From a checkpoint of a small transformer trained on Wikipedia.
Architecture: rotary positions, normalized queries and keys.
Training: a variant of Muon for these matrices, 461M tokens.
Each number is 128 + 32 x the weight over its row's rms, rounded and kept within 0 to 255. Layers, rows and columns count from 0. Numbers have three digits each. The size before them is the row's rms in percent of the matrix's.

# v: layer 4 attention value, 512x512, rms 0.187, rows 487-511, columns 320-383
# o: layer 4 attention output (transposed), 512x512, rms 0.167, rows 487-511, columns 320-383
# up: layer 4 MLP up, 2048x512, rms 0.19, rows 0-74, columns 320-383
# down: layer 4 MLP down (transposed), 2048x512, rms 0.0477, rows 0-74, columns 320-383
v487 095:116154130089116103118181093146130046132135148141088141125180165208132198128167086124112139094132147167054174102145123143097137138148152093151107136069129129119104066127141143090099104093087145
o487 097:114117092164118129135113169073098189096119141139174110124104101089165110145124134140179130111113137065199052172160136083171150125102102143163124094128124120151190173097095155142115170143140118
v488 097:112099072110093126094055130134128156081169139151154124177098142067142119068112149075101055068116077132088156207118131141087155090192150128204091165087106154180151154111095125179140088087079167
o488 099:115105169156156071173190147097143125145095128170103136077171131160128076161147136160184121177107150077119072158153136133214149130048137134105178102128147113096095050141160130138046140124123085
v489 110:120083142127137077074070148159090128069099158167119123083122074143141128075166125099152072150084122107076099115132138217090088109125091105178115126095096176145155127126121114127114074110111125
o489 106:134158143153131144174196112085167105148154124157103095105136159136104163145095158178088151111122128132051072140124150074172171128123168137099125130183139072137099078157161135157157119115107156
v490 097:145089129192102111091130150068179097132111133140117175137129090074144116174035069154145107135117101149083146156112106165176120136095175137083150137090111214075146154132081199103106212066101109
o490 099:119159123125106091168104115084113159159130137143152106136123156186108135123170169142098154126158141073174087111106150155128109132143122123114107118091110058170109119161114042172131096191135135
v491 095:114144072160075152161102073133194161155140108135060162172041108144142158137195114193123097176093085119124126133106163174135164135046150084059115119193104172149154131130142136091088175066170119
o491 095:174099215105216102118102148125086127118148118107150112113181139164120072148081143048140138106111146136134152143139117089126080104134108155149137161073133084078106155127102119173143118165129149
v492 097:183134112132148145143184105102122114089165175129160113097115186144203101110208137102124144128142088130074193160069113065127087116124097110126152145126119092108146091157109137154145080091139113
o492 100:100125146140147126148148137183139170153101108136167071149156062108110138137069080161132134111148159100161071108175168151151144096162126161169112087189066151150128140093064151141083104195105152
v493 105:159210105064174113043084125090157031148125150088105085124153100083060113125105158141140128049135132082137096166119096101163098114074186145157100121172068165127110138068112079151095117142195213
o493 102:072046122171098165164186101173116189073092120176113156126075191188175112132165133150130141163151148189110152107096113152107144138187057098113100151089164123138137135155150162116149171118103062
v494 094:114097131072136117098112072131139121146137118160145046103094148161141085144134150129138194146194082179111113123114147128146152168162208145170089180126160152110118145158163056133118120111200085
o494 098:093134167158116167124193163165103122073136089127121134157147109115133178083140144102140075062095123106103131149138072092107096121101113105075159119144170119126126124087095145109129168083053173
v495 098:134167200111163149135127105108149161170125168150090165134085138135237072192116130162150099114124156127105085135128118093095134106095163142140150140157146125087186152096096111159120137148110121
o495 099:144138122183114065127138151170112103113140123178091100108126085136036123130137139082122169122139132119107089109149164110149133161138114129128149133109128169150072109157171135106128123167167115
v496 100:159093138165195122138148175159121087179093104100104153159133103176121097114121187103171093149082113128095058185120108152090114206093175159126188124131138141153134229149103119089174141116148117
o496 097:134150096086117111132146109075110180084161114164096130140103226113100164107192146102148172115104091124152188100166134156158125117139088142172130140130093158087148078110148132104076142153130145
v497 098:123189171143164135090112151144133105107150065129091127136179129134194116111154142112096102173129109069171141141110140182083156131128100058138131133158180196210205098112128157147091155147164144
o497 099:123103107116096089107109112087161149117119182085158077134125139096116142124110116136155153093153132144076126163107107059167061107120092117121160148130118126055058119127165133114133131136166123
v498 098:142146130183114123105148070092151119143131156119128144141179159105147097069177082166144154108162191158145088104116183105144116200178145115110141055117138136099149120175148087124099150103159083
o498 099:101196137089119128111132170152131111145156124191135134142158089160139160123113120084088138143099054121133154146114116182130150094071166136132155175127089110154150122122095116130091160154099116
v499 098:084106085136125140122108120156118063177126154102150096107170103093084187103148159128145137179105159141131143060167137118131124106091113138143072092172141110136104148154112121100097101094136183
o499 099:170156145173110155120131134020212197108145138128064095130068104198166106188113079105077122144141137096147107135025147139159142190151136137113161120109130127113165075114122115125111124150166088
v500 097:143132123170143103102130123134116092157156122110106062123110131149118113141130045152073176126135151138118127139123155069141129160129106106140168118161106077108146103136131132147126131136133105
o500 096:156115112085113133096128162155093170108086138128156145155177120094191126122130150095132140150177149131090155113122113155156112100108114092183097087164156121155145158157188098133143127135116110
v501 097:155127134139128091138130127147147134161132144105149142153120103062117112163140126109073151124164191104102118138113141081120095115162102131094143125131144113079091111128151144084131152093154099
o501 099:159060117070133121175124131103109145135168124090087081129135103195202087101091101182167107160108072151123127100114101115184130117145126131155108176070141158195141143078135126144073069126084167
v502 100:084114109065139109163172123115126132083148153100162178106103161080141152164153104128163099149095136114138117134144123124129152151123126135102112107141153112168134099187103115097109130166108053
o502 097:110195147178153167060114180135121139173110102097109144155128096191099177108129110112127192143175101139159163085133166142130116097116102089101128143156110145083101135107093147122173154132195153
v503 102:129083161125128093165135080075123141100119110127152146142106133135068117154093177147167138104116217094172129095108126087126122153097097165131157115139089130106118129096081114133108120113137217
o503 101:099120104164136174111151131118120083104143123109121166118129101115129208145156074115101097154137070157122104098139102154152154110150140097156137106078144088122117116187095111110146151115132070
v504 101:116148112094064142104130160140173113128170122154158109142137111127100145115106105152111133190143180118064159120152141083114118164156071133092096147137136135107156114160159113141112126146113098
o504 103:179128131169165182143129105125088146124178164133120149183153154122159113132123121028120180067150135140153130130139124156149085110074229167148180151159154109121105132159111109124118124186114100
v505 102:166133111128118155198134056117108103131103164090130167093132142092078096117163161138107137129161156120151117138079093102138145194042136130165166107177183129136164111095170101126134132115090160
o505 102:131102153086159147098084134097092097122109079180162100109112123186152124125121137111171147143146058104114079150152154106107145080198127127138128142123067136110104116131115086137106090150115145
v506 104:120081104126140134148148098062158067154116092169164111110086156163113094215020129072193082064171128164130147113131107109114106129124222106143140142154081107181055158166123161175083075158135099
o506 096:136138181122106129128150116202122172115123144129054099142114106088170145091215181163116152199100164100145101139114141142120177135150103125135192178125154114049185095118123109104188156063134125
v507 098:123145109138127096103142165152126076150140173116077160134084140132184159104125168161075092094166102142136110148145121175142108106164172152073120166107113115128153155177139113130120122095166135
o507 099:114136142085150181139113083135123151116145137154135097128093129123037112120132112104182140194099140102130138100145123105109136159043082085116147095169189130148069108044107152128103124136055135
v508 102:154106117123089110144161147166095047140119120137143139107139153139109191192174141186124151131165125112078146161132157131118120145137158123174116142134128118097123157126120174134160093170114094
o508 105:104189153104156127119164150087190221130163104136149124118120115111103100093103069095160140125089082183216094094108094139157168108170110113089063148151087156191122109082159111106141191082177119
v509 094:132098123084100174109145082084131106083149108137135067153189135102145108112144125160111144122108130136147159147171095145092078097143140194100105116139171118152104165062116111148049175091124181
o509 096:080129101105134099163123139196153125097099154090152164117113107154144091122108151118107127116125159131120089155135174064191105126096131125176175132109114169124149102155139103136195089091117065
v510 097:137103127074042193115190154164114147138142139138133121118138155168195158144130101139097086109114108111135146135087071069124146128112096137150087117129113144156170176069144118154088097136087125
o510 102:115210193132167090163088106140112124156169112149153151125139083116077113115084171068166202212161124156083106133161162136158111111128105114192182098152141102099116102211130143106148145111189102
v511 096:062088068131143096114085084186122152172141145138079094091115112217112103142162105111125147055108145124038110143121091158147184176121078192160156165126104178132151206128150146079145081161145153
o511 099:175113108094110143154151157143109121128083106056158126129182161059120127143093160142110103131132138124160150134152138152154117088108192121074095131132102066188106064131095134192081166077125137
up0 088:133120135160149147092102129074094063112150108124088226075085116113111156121185157078113144159111134140130149134132086092143176118130070126118107134112120100096084118114100136120081136135171081
down0 086:122142135153085098163175214133113143150126103112088128105147162083099069174080127109150128124159079148131088090103103114123099136142132116151134161136162107146160140172119157125067130132080060
up1 099:112152138170121119125149103144091183171108160113080111174116110092118095122092090152161108149141125091148122167129152166137196132108135151057063149139103108156132184115116132094111117115118114
down1 095:135143096085157149091145088098138150129096094096147080127104088046116157099141119133153158111162136159154130106132132122124136122086103141138127140103095143125141109126110115122102098027144057
up2 101:142096158138157135104133082089138132136104127111145119205166116189149082120111147092145100126187160181063187194070093112087091139082174096143119060093113112158124106102122132129141087179138089
down2 096:133129158145134095130176123081094180156059145107150159145118116184077185085118092116138157099123147152130172104076128163154095075127137167064153128137140091080148090159128067207093188119170153
up3 110:118106148069086119115171209152152163108251209153149122031137122181112129155110113116108139131136120087104176126080088121101108136109074134170103179182117096192147135174093107174095097156128115
down3 110:125183175120132064124147129195158174148126135184086170049116118167181157051123119128127146114118160104164104108112036122103126164086114107131096109189185091190119145157176071154094133116080145
up4 108:060202136153108076170127126130161115120050147150165104115125155094141183105116136135137105160136148213130120162120179139110117110133095160163165079145077128111076060151142130158124137123144169
down4 099:133099132137134070110159114103065117105084151101098121163066113162162131079136111062129108111158158130122154141131183181088110122112102081132125069161160077144123119175171102108112161084126106
up5 108:154184121106126093110111100117158122117143091096153144150088147151106128093140199117137101181105138104114087192144131118127174159105066143134065103106140119097091100056127076109174101132143143
down5 100:114121142107132127155157151035132143062137089123191150155075152154109116091113144162128102179196148135107107161200123119144108099116120094157103222146140182126100154137172096147113102171176161
up6 103:132113183108114140203098136082156086076113109184136127170138147157120064136168160163109147158129101105131075105090141136126145138189117151147076113128149076080084114214147113115127154109177132
down6 104:136092132177122110102160039117103116186154108176174074108155123113171131112132093177165171139138162107163126116095146174136087100105132135129165132130097136141136123163190075149151149075122137
up7 100:088137103149142075133151125162098126168044073167136133161096137100104155125147163106154151138128158186137065145142160121154097150103135071115143058107132143126120163131103130188112090108155112
down7 101:131151140173125127136140087124212144176091153107113185150160124106096168143093136105088175112147139138131097070148099132053078155165167136164158118099150114167110093154104144149113180085109178
up8 101:111172102142169099161161126115115101088132114144137068129150107143124172147103121160132185128063197155150147173121136116126158078122105152152148164118137099080138172151139125148067083106130097
down8 099:118110146139137107165115130171108136091093139107100142109057084108108108152093133120085146098156097108063195132077123057141128128138140117140092087112140112135110172101135113098141170131179097
up9 117:141144080102158119118177093104144143137160159082145140124116138142141107166136128061088098092121122155185133176113138085141161148122135155177107092149136116132102180137157135070110137073095137
down9 107:109119102161195135081164145100129110184128167138107119134123099127088160130149101144112123104090086137156094175139128086126173113121134099119067093142120078105134158115140117126122102110127134
up10 088:115143178130101138082157104098145094130118138094144111088117153119123104121105110133112126198127099131156138123224105150137093156189140122121101156134117166164038118079123164182111201136116147
down10 090:099103153078096126171132136126128124171108122136088100165127111123136109180099093106129151132116068137162139141188091093124148134112161118092121123143156140087127093105123199115137135128160101
up11 096:157098124127098125153124084142110108129202094067119089157151086170161081193142134070090164105168108097176097110115121128088168149144097130107193169164164119130107121135098081160157089158170154
down11 094:101152207155129140081137127092094118132106150134171135085090123126142159109133104155097091144183133119128112146162152094164136117095138106137130167164130103097164146106145161135126159085075129
up12 094:124124152180110067099081096034162103120136131139131142221105171092140153135136111217095111111125130187168060195135184074152145172142145127164093156201110141136102124094141116148138108192129129
down12 096:146177091109112144061089119048161160166126080156081134144171133109043110142123142116045180128086138122172116159112150118171080104093144119156096159153154121130146099126190086095113096085098095
up13 093:153150122115120133120120094182186134157103163091051201099147082158082089134140182148164156122159141147171151167097128116139083145117151131130195146107148149118098142143139127206161138109129074
down13 095:122153085117135120096180125121109119128101097115121164139192114117132161109120085099127128151088109171132160128167126171101165069138080107206152161144180175137070141144091201084127131125085096
up14 109:127137131143080204068193152118080169091144115140121161167113139136138140158141108142115131138116074121107092167140097139101091143110121169117190169120107123151096106080112150153150100075130090
down14 102:122112157175159211097162093128093168192137089111102150163183136063155163120104099120105156116124090133182157142151095107108174166099127163114138162160110127078125139141123156173152146102160118
up15 095:139097172108160184162153096113120166141150112106150142113125115131181076144143105122133147108126164186127121162087122135151136107124157128168158119129067102173092102122124100105133123136136116
down15 094:156092094124140146085187159130122133106108091197135115127221164136113167138137117068185130125087123125177093104138151165145133102055094154161148210142112141156091139138067133115127080167134197
up16 121:152125167149143102164155106154133150075129134156139125062179128148095087130115143175176108158147153145071134122106124113138121008171134174091156121124130114105148151093157137114132157157114092
down16 122:066142106158209129136120138150102139103112139162079132114085174146177155094138064143132091111128170158101127119082147139144150133095178111122182158145133144084207156169094147131162172122112146
up17 086:090108120145181110166101134127125121140088145126197131112111133062160135165147123138136110139150085131096104142166090179136177195117136136108135121081126172121113190129114087072106174157185123
down17 086:136145130150187158175155101172136104115146090106130175149202151116157165129134096110164081151112141138093090137144123169098148178121130106108126155156130103139094130142143139124131081185106172
up18 095:063114141137079133137124149155165115112138096065177128125150197083123159137099091173129132075119139124159078134068103161166189103105171181119174091080088127143101076121111190141180082119125106
down18 093:155142110167124107107133100084076107193112174171093125108139102133126131144145184158167117160147109168145181113161068128082139195162049046099107139165130124092145143131179103179139075167107098
up19 117:115082122099054172116046072170166111131089189124060099135103105118148122142192122147107081124074155165130181098132097149133079123086110126136127134127080134176121133186137109143137112158112114
down19 122:108109172119053088095127107146056147052132178137103148140097187144147097082116180084112128112102146135176153165103147148190156124150033097152090140213120129036130121102140154096149150071088098
up20 112:176062127127104125162188140127107142121088113125136113117138111124220146167136150090150167090091123114100137137141108151153129095091089081054118095103102123136162140100132147081116133174101130
down20 101:188153187130158092122168140156118130095165158117172145142168096123163089111104146156152097103055147141162083123124120180132066090140117051122138125101107168147100120115085094156157130172138118
up21 098:093092090120155120133108096115172189140132091179164124132099179094137163135087112131168153120065131174124144158133139147159120159112109148139156149161186131167133094132120084153131176118146141
down21 097:163143130202137156063168168127116144141111180171116091142107155130105141158121147177128130121161127121164074207160114187163119105109121081109086197117106138137173131157168108092146125101154114
up22 101:075180128152084100131168144071164089149111117164119131148135174131092082121117130134098098133083164090117141151102142153068153146092142104102150092134145138144107115164130111068122124127114114
down22 108:074137085129125154076130195176073133160101151095110087161127184111124146108182093132138183125109159109136128143086102163083148181138080120096072156150163175144099106120171126083152071091104023
up23 091:165126131069188187117149157069088123067182108124172113146097111117092140124136198147095177129231104094119123135123097150100146119153122158167141075140178128107096126160122174125109106104142150
down23 093:127121122142164086133132162237093123144110133072095091149148127081083065095149114076170089173100110164093143142123095126174145104056134097152186085129067094108153158091134132075106057159122133
up24 101:098111138119141120109113181117158093124106082181073122075194107111144082107156098123131058138090115090104121136153137136163094127148177158124168166110136181076118107130087152092108167142182078
down24 100:176211161158100136119136110167184060145133109135102146132121107172076137074087154163109112109135128093102139158037134159128093096150151100147113117182118136083172174154105152101170144139131161
up25 099:063101114111087152161120074117110108146127136137132137179113151112120175102137104198097133134184162062120155170084101143115053131138106104116178146120142070134080244088142080169158154093124105
down25 095:127133138093100077141100152155157173052128156122102136169105073106058183136132055129150161108131109186194134210098156136102134159165137135092145110176172164084103160086082138141129057139145126
up26 088:125126122135157216140152063105131126141127155137113132117186152082052142103143134132168137086081204168139120143182111158144157208118145161178143153145131138104118077082139155151144111113111160
down26 091:167151133104196142115104149215120185124081148069121165111153155120214106135095110102097128157116109120169109151109116150115162078171107180109143123100141136088125139122141133166114110148123093
up27 104:087149137077124143108140084135105095099083102127119169101121115140116043149104159098097137125112133139109115149080067097145161085127157094109097122173153147051111126144103127121140156198097184
down27 107:051153111127163100070108120084069104145209144064061201142101129134092107126063081162139087109179152109159123156188096137140141140137144092137116117137151150105107100131126117106099150196093096
up28 116:147113111134095120165148158162158104171076133165140155158136127198143148182067165172144108125167087089102121135154151166185141177087113151139152128101064139133134124125159115077165049168131160
down28 112:130096128167056130100136069098128118073089127155147158177123140127146139071104151105106109156212128120180120088111098177157165230125140075176126104068112126132188204108122128120161123134117173
up29 099:097169166113134080144178146194169125174103151123106137105143137083186108150141124111126139154063134115115133109110128143141136134102107131182168110125122111103093113159131141073077144103132147
down29 100:183091092070168095137115115109060117061189097083170148174104114170085099141117134149127146151167099080105104172135169116120131115138172127127049146179104178116133121085124101111147083139108137
up30 098:130119187145109101084154132160148108061105127093069112080136112086150153151072115081103073184137195134112102128157133143137144142114104163119128161152111172124114144136108152194162174157159108
down30 108:152199149149108121096154050079070160153139146157137083067132106145139171099139138081173134072099173136195112152109144139103180128093100063145110189127140139112144104155124140144128146117114086
up31 094:075097144107145088105129132130107143120103159105154102093159125100148117141148146138105133165139138172095150129139147111078122106107141130179147123137154137179121188109167113181143060157119158
down31 101:125086099192123095080125119091128134125152162150193115173137210151125117100110148105143205085156171131114189149123136113141113168100078145141096117163153075114108066136119134140145089179138128
up32 101:082121118111082135121122108146167084113102147140110107084160085093126169148066131098127120134087117138102120200197134102130147121144178127174091084139125156167137121130072086154174081094106132
down32 098:157070117120129149149156099174176145137157135133103143118139151146115160098161050154104124000164081171117116087122097093141130108140093145131141124102150136166140157164147132145057142066148121
up33 102:117156108200129129145134156173077189145102090090083102151164158151154134108113106136162132143112142091144109083089125091195143173132144131197112143074089146098129127103164152117124095121114134
down33 103:132091152087152175075104106079080148139116084141131122150113112108122121106160087093163062098135134101096095113078194192100122146151141069120128112084156140124122105099148151165125129095125100
up34 091:124172081123114153148197131091036096125088210182103096146112110139159163118111132133131157076153165199091190148049162128155173136106131114087106077119081075136131133170122148173158093135110124
down34 087:109052097080158156150120122118160108159158127124175158155133136175104163088141126107125134201095150137089143097096107111136090104138090163128206131172164151104141098106106106117151137097146116
up35 101:160094157139125131115184207088105126111185126162143088126143141088125159126064136151081150139139067145125128058112115142178160131095112154144093129136130137101138097108166129131155116135127139
down35 099:081147113085202133107114181114101142165131133150110117191157129117111163115117181097133119151146168091099103130153160084144123144099129117118140188138101160150132086139109108078160144154190124
up36 093:176138143167169178131138176122093074143150087167100175121052104132178140149123153126085110135156132110144153129095127141166177074127160149131166165082118125103107141143152100151077120107149174
down36 099:136106090173117097073127163111116069081179133102078125122159023116162121083138185111133098135126139073083163097144133076110184084123163097089125154117161161108103129131146164145140185151104100
up37 091:093112175121191183117119164106148081176107126157134140135190091090148135116108072169150165098089108151092160109091138111128097105203056167094114107102084081087154141134144163062119131125158130
down37 090:160156125199129124084111119155165143144053186120061155123116129210190124164096174153084135118121163112125086159082223070155139138082118091089144175116097150157127114144145184200148140123114067
up38 112:124141074132150142123141141099130091176167150145099110094153099114115129127141132150048112175081134157157187093135080130099146157147131139131126162111089085109139096139175130065166069110142137
down38 109:093150123134156114093134123081142127146139136078091155101148152104117117083099073148108166157111175183088173134133072118149131099085194147133129089134127086137140133112104110122197158152164109
up39 105:121000149140135115191106141140107108122104088101164119135115069129125140096148152165087136149105147088123115155059130119127098087153130118082137121117093166104114184096167068067130113140082089
down39 101:183242146107139098150036055116163117140200123120149143165113121171114116147120118138108167114153151139080186135139110131138162138094112079108140156192154113130136161188143126088114148184136125
up40 098:094185125106145123160098110123074062135176155201106091081184136077150106152079124143131168140134152156062174146216174105171144151123092105131112138113080157147152147083078163107107085089146086
down40 094:096122151126111174111151153102101113129166125078175215140067178107120050171107124121095158113112159090192120110186159096078103081156114154133152146094127153110127090138155125087121115159122173
up41 098:158124120134140127144098142143117160160155118127187180108093128146095105150111117071070120093150116160154082108148132137086117146187095165113125132155076160085161109118109105076114157118102176
down41 105:129107162131077136128094104123141125127147114161118111126128133121118095080141092190125170143118116158148138116162083155090153153092113121167105158110112126122133097125177168127124148103116171
up42 116:101124188066145087144152180167122156121103115078095163041108122135125094108130178135077129114145165114097125115106193165118085137141175103169058164137159131079128154112129161157146182136137135
down42 110:084112070129111117140137109119110079178109132126075112083103114180186127084095166170129184134158107161104125157130166172085097136108168125174144170157146189146143104134112119168119134095163149
up43 102:120062148102107140155156094140104154114032126126066084098123112084117115159131152188193151104125108095119175094183110140147112102158105111067112131158116062135126127143147130142162145116175120
down43 101:078124115126154087099174171132158143122047111061085084133147123127176125056104144100134183115138154108110166113093090224121101087141149062153082115159159144180117171107139153142159174162188117
up44 094:145108152100121098135053099184116139182121136148123066146151130135090079151065106063172125070141158148116135104113130141134175126197094141103096138100143128116140126037114111097142126123089119
down44 091:143160104146115118177146080204168117126100151068082134092207169128100081117106126156178176171177092171169075186152136128105109131129154187112175103110098141112167120132110109136115102170157144
up45 097:127097103183126159070076137130131084199105171101146131074118110121154109181156174100206090118152116120143150167090103103121138200195127105094151112129125167170141147072126147056122087112124102
down45 102:093106077135125131105129172127147126122169090130128153084174149118113128088152106156166098113167131111169169087022155172145154130149105072122089166099155135132111095096210147156121130111072122
up46 101:156145080112206089131124103101159096098135130131176071126100106120076100142151092138130092117093098223140108128106139189199115118152132119115129170082155111136102174090146149144146159143186186
down46 103:159085169115112121147133135078107131148091128121125106070101116201111106121133108082126146104089171132082136138151194152126189098172152177120103139164165130156160114111137115145166141126098061
up47 102:123102182105136129141177185123111111143175166166072165114117194152082196132151146123105102121087108133146141129091129087209101123117111121076120149124075068153086091148094114198150133112140134
down47 099:116148127158122158081180105150193165171061140140192165147125083098116110111149148077192146105103158069142114118134167056075089122186151101152189114127093165088124139164064153123153144131104067
up48 091:093152191136137154149134165127128141115172105142124125114084157093173148124115138137150145176087100103119124091165167117154132135115133097133079140097088126140099123192083128187135081198176129
down48 094:123112091129172175050080096124092137139182141100102108109128151072121099125106131143101171082061117140140124072161127163105161075141141109096151122149089132115076069117134149133090111154143072
up49 085:102147168141166202073139191171131119086153094113129183128154095135071176093136082112104086139141108101106109076205163177146128077159160175119211143116113183062115108119134112150093118135119144
down49 085:162157146111118137145118069175142149122178062152100078177114104149173128121107118156120135083152162129139124109119183142121131164080118128067107163137092106141132123125091129126124072130129170
up50 091:123104111096096144155106090125105143110155135153106117097161147118173095099111094155237132144108171111069125169131143108056117074117097123110175059185085116124096134122111148112096140116111123
down50 088:183107096187106108111093096093124150146127150137114168117167090147050161131141173132079155092152103169121088119147176114127082090156089145149146144095080165125107148095068141104188101117122143
up51 102:090146160157122117138123104113074100144110172119160088147141081093156086175086167094084105126119110170054102092140116121144173097119167134124083135130100111159158149077116084146114109176037146
down51 104:109137123131121093143093123129119072134106132110186137104137176129179092143202110161139110122089087202089093107121140117105162112117088133076146124123171120082117112144180117118147166142131129
up52 090:097116158140185151147100143155118105142195140105091132092165050106141110132104151117114160070102128136121116145129098173138132106174158106160139164148076158105185117110083172155157119075183163
down52 090:133128085090123121101119155097135113097126114160093142117161144080200152173082067098163104100129079150163113159092163076144136163151117135134169179144121118161115151145142118157168164147140103
up53 095:159135134133172108122192080132125109170092151123112091113188157123175142044128112117153124095140191108151075118134106106200103170116148151167092070164139095137137167148155121135085085165132143
down53 097:162084149102143126133182086122101185123130179146170111193144151144113110194120172160175106120136092157112165060139114128064171140108153148112145131114109139106111129094128123165066116095149122
up54 101:085079191046116121133103127152079063137089131124152171164152094114142144131123151120132101077117141083096077137139106124173121139137115125153150154028081149121128130116142142131183031061093116
down54 106:114089113116110143063175085163122122141180085108107098145163130140162093127113121083094138144154080121117097158094118125106161121146134153158159152133116101120122153149129162120088144136087113
up55 098:170150175095117104155103097097078075150156154114172185071115113121107130123121120087117125191076119132101091207076136131077103087106144120086119123074165062130161091104084075125104133104168123
down55 090:154126142118095065096148087099093142116151143103075167174103145123191168164152149093119135142115192162086137113053135181102172061121097135121132137116145096050091108172118196111104106184146080
up56 089:221150097169221163128124115101149133142066088119141135145123084151111166108140149143120154126124072170104098110081153086148122191069166129071086103124084111113142132086111145118124191121169155
down56 095:108102153110070131141073149120127103115145157115169141152135140109127108155137155168078087138088192104207152129153149138137088141142132147117197071143135122119080117105133092128082104083123115
up57 096:170150166218163073111182157155153157070086136119115116065145179143130167119130152087136069086088128097098128119152127109221089086113153134074159124187136093141163120132120127166135123122119115
down57 099:061127075152080128108135080147123128127186085109112118093171084095095138153112096087166166112107129063117124093085131193094140146138146179119167102158127123139107091124093167094119171061150127
up58 107:186087140112147140150146185162102124102097146125122158154142077155154098155082153119153084114152069104078117180097133081059178160124118126137102129118145071179096157109141152107154180155152122
down58 118:144139154153142138113085064149114132089131129174156127125176143123115140114155143179153109099062141094101169116136138122105160138150129130117106123153165140093103098099137140141102167107141118
up59 097:196127132150099172149102097140151147121121069086110116164142191113192177099164153067170181139120159140141129155092113128095125147113126161100153044168193145114125098144186127128126139112187190
down59 091:129168160150126121096106122130167131098146114178125152103113175128061119110177084160125113103144131109108132142117152228116101138157102158127132204140138104183162121127142096096145183095069080
up60 102:106100158098162140187109171118085106094110113142166161118101151083119134153150144109114104115144191142131055145163070134084160108117130131097095112125164122100117081127075105147134111132154107
down60 102:136125135123113148144212076134129140169146079136195114120113122098161104089146111164093172113061140163104145149119107078115093099148106101113164172146156113131118124135127107106137166134159096
up61 092:123111129137133154102151121145113166159151115106098174073139178108085123114103135149172139064085163232132092153132112123143145099100179161174136178130118171100145157179121136124065134100083120
down61 092:155132107102102087112099129130154107153155100149183103160179111117156136096152144108147072191125134158119126086120099105088156142102106135099141177086189173112102101143111091079155161181162129
up62 092:184114143143127122122078153142107114097131175128154101108101102116125114079171145196143139109137143157136106141078149175078153105111091117209078168149140125156067177167138081149134133165085115
down62 093:122139139127148137156118076136124073118116174120124110187115068157175129088094159141117142172081130162121206146065111081103158089089110111154103127089128117115123176129072129092108055130139155
up63 103:153107157102150108141132082168160147085154157116171156063170080147117099109086128089115106099146131169119119111198098124110093119151093145022102155166112106190103196107107157100143103104154137
down63 102:095151170152154134099137128104113111125102113135182106078140061120065132125091128142073111174103125158100113118162178089131107138126146151094165120150121118120160127078183157128124157098101111
up64 102:121152196132127179154131128103123141146164150146124141115124122139104092158084115138180155123163145160193182163144142131119125107172095134093203148116139110123124182088097125134092051139133155
down64 101:092162043174176133092147064150153113065121196071166128145153121095162115134134160120099165122134126081130149047135078116139127205077141128168153150082171137161084117097013150119126119091109118
up65 098:121179120057143076132145152170155131144165169089098147112128107126128136125141166156123149137139113174100122112152161128070122173145114168086150118139095109085138205124125090157178075121072184
down65 090:109210118098139104126139178126141100139055083121084096135119058184093140148091133181153094072132182112083174121158140168154076138130100109184128097031155171142114077156116082143111103169171089
up66 101:121130126091141128139124146104141184108166115119136176127116135122136101077114154118138180125123100097125104151158120132096128157117101138166156149078140179180127165087164139095092174148136111
down66 117:101105148183154129159105054145115165070177141144110103147111139194087161147111110131081159142122121176109062101131096121161145111129150104124131069129147134170123080169161161149159139134126129
up67 113:083084076148174174157154140153079188179140159131111113157067079160141105138190063117145123104120112155110070100141090053119107133152092142079193129100126139120150157114149103140072138107107162
down67 112:125068158154143123175126122116070120139163146101099151198136202109092110095142075172108081125113082124198121180131158140132099118114157150149121156171132135100120095145133177114109104098085122
up68 099:159127128053140068067127138133104125125119117134082127167155136188130153115086184097133081139154154107023089142109152142105123138122124144114144099088082110126069131122044164113098119063076139
down68 106:104125119126162086095099090142128165101135106128082085174130114146112133115094148110155130137112090099136195115128113101136131110125078134108118117170109086122142149106098128083142137100083145
up69 101:104142156143207128194171126090106151109145185158140115122136157166113150111107095057114131065136191115138118105137137070123133125088058148136120156089145050120122101129175116125150054066119108
down69 103:118177089103093114090113069137124091155115096139139096115177061114065148108126178151102120112131128130133107133126154091106085129116095117154144082142117128120155204119187059163156108154096122
up70 091:106117156089151057124143112151108134148096144091100143095176094030131160058125124113144124187104152134105087123129122159189114111181111073145122126113131108137116154127051135160091151121078130
down70 095:126164142168104107114073147135188088102152120118108130119108074108138144155069198134152127107127100118158138089149063172116161114145152165163138124093119105104102144102124136128140157119189134
up71 099:153108110102112131143127120132142163151080126089139122103130136127163117118119146114151208071127173144123127074141122138124139078126104159119149143155125132082156129134059080127147067174114106
down71 095:143159092123142165136158140130108129109170103153168119115151125111169190051129129140122120158091166145160128130111089167082074098135059114095127145109125167119124114106113098167141142112106110
up72 119:089096172114121161157106068084102099117125097083123096200134176141106147155075130089068127121173116143141129150100118134171123120130161181113098117155074139143140104121157132144146145127137127
down72 118:111145141138118151107167039101100126125129092129145150122152162088173187092103099093066149048172117154145115076124131124119099140124108128148085131204116189103123154203140123130136202137118067
up73 097:139093125154183164177178052134100100172146088125148147140134143142151127115146095091109082124158077129140173094063152127172188111178149184150099135164074144113134126088134142100089107083105127
down73 096:151099153094133167079170159131166193155172138117111081124174133121116097166157132159094129134180125099126077138146135117158132147145150128122105122141132134111195166049112163174123147166078087
up74 091:108123188172163167108151143109146143067097107087210180119124149051143157091149092087129143160127149113105103086115135151169144092150148067080123069146160121169120135119130139112098093153164189
down74 091:112117147163085161143091161112111081114105130125106045113163118162134116089117082158150176123097072140105153120134135078142087178125130133201105114180075166086140089140110058072159133110096088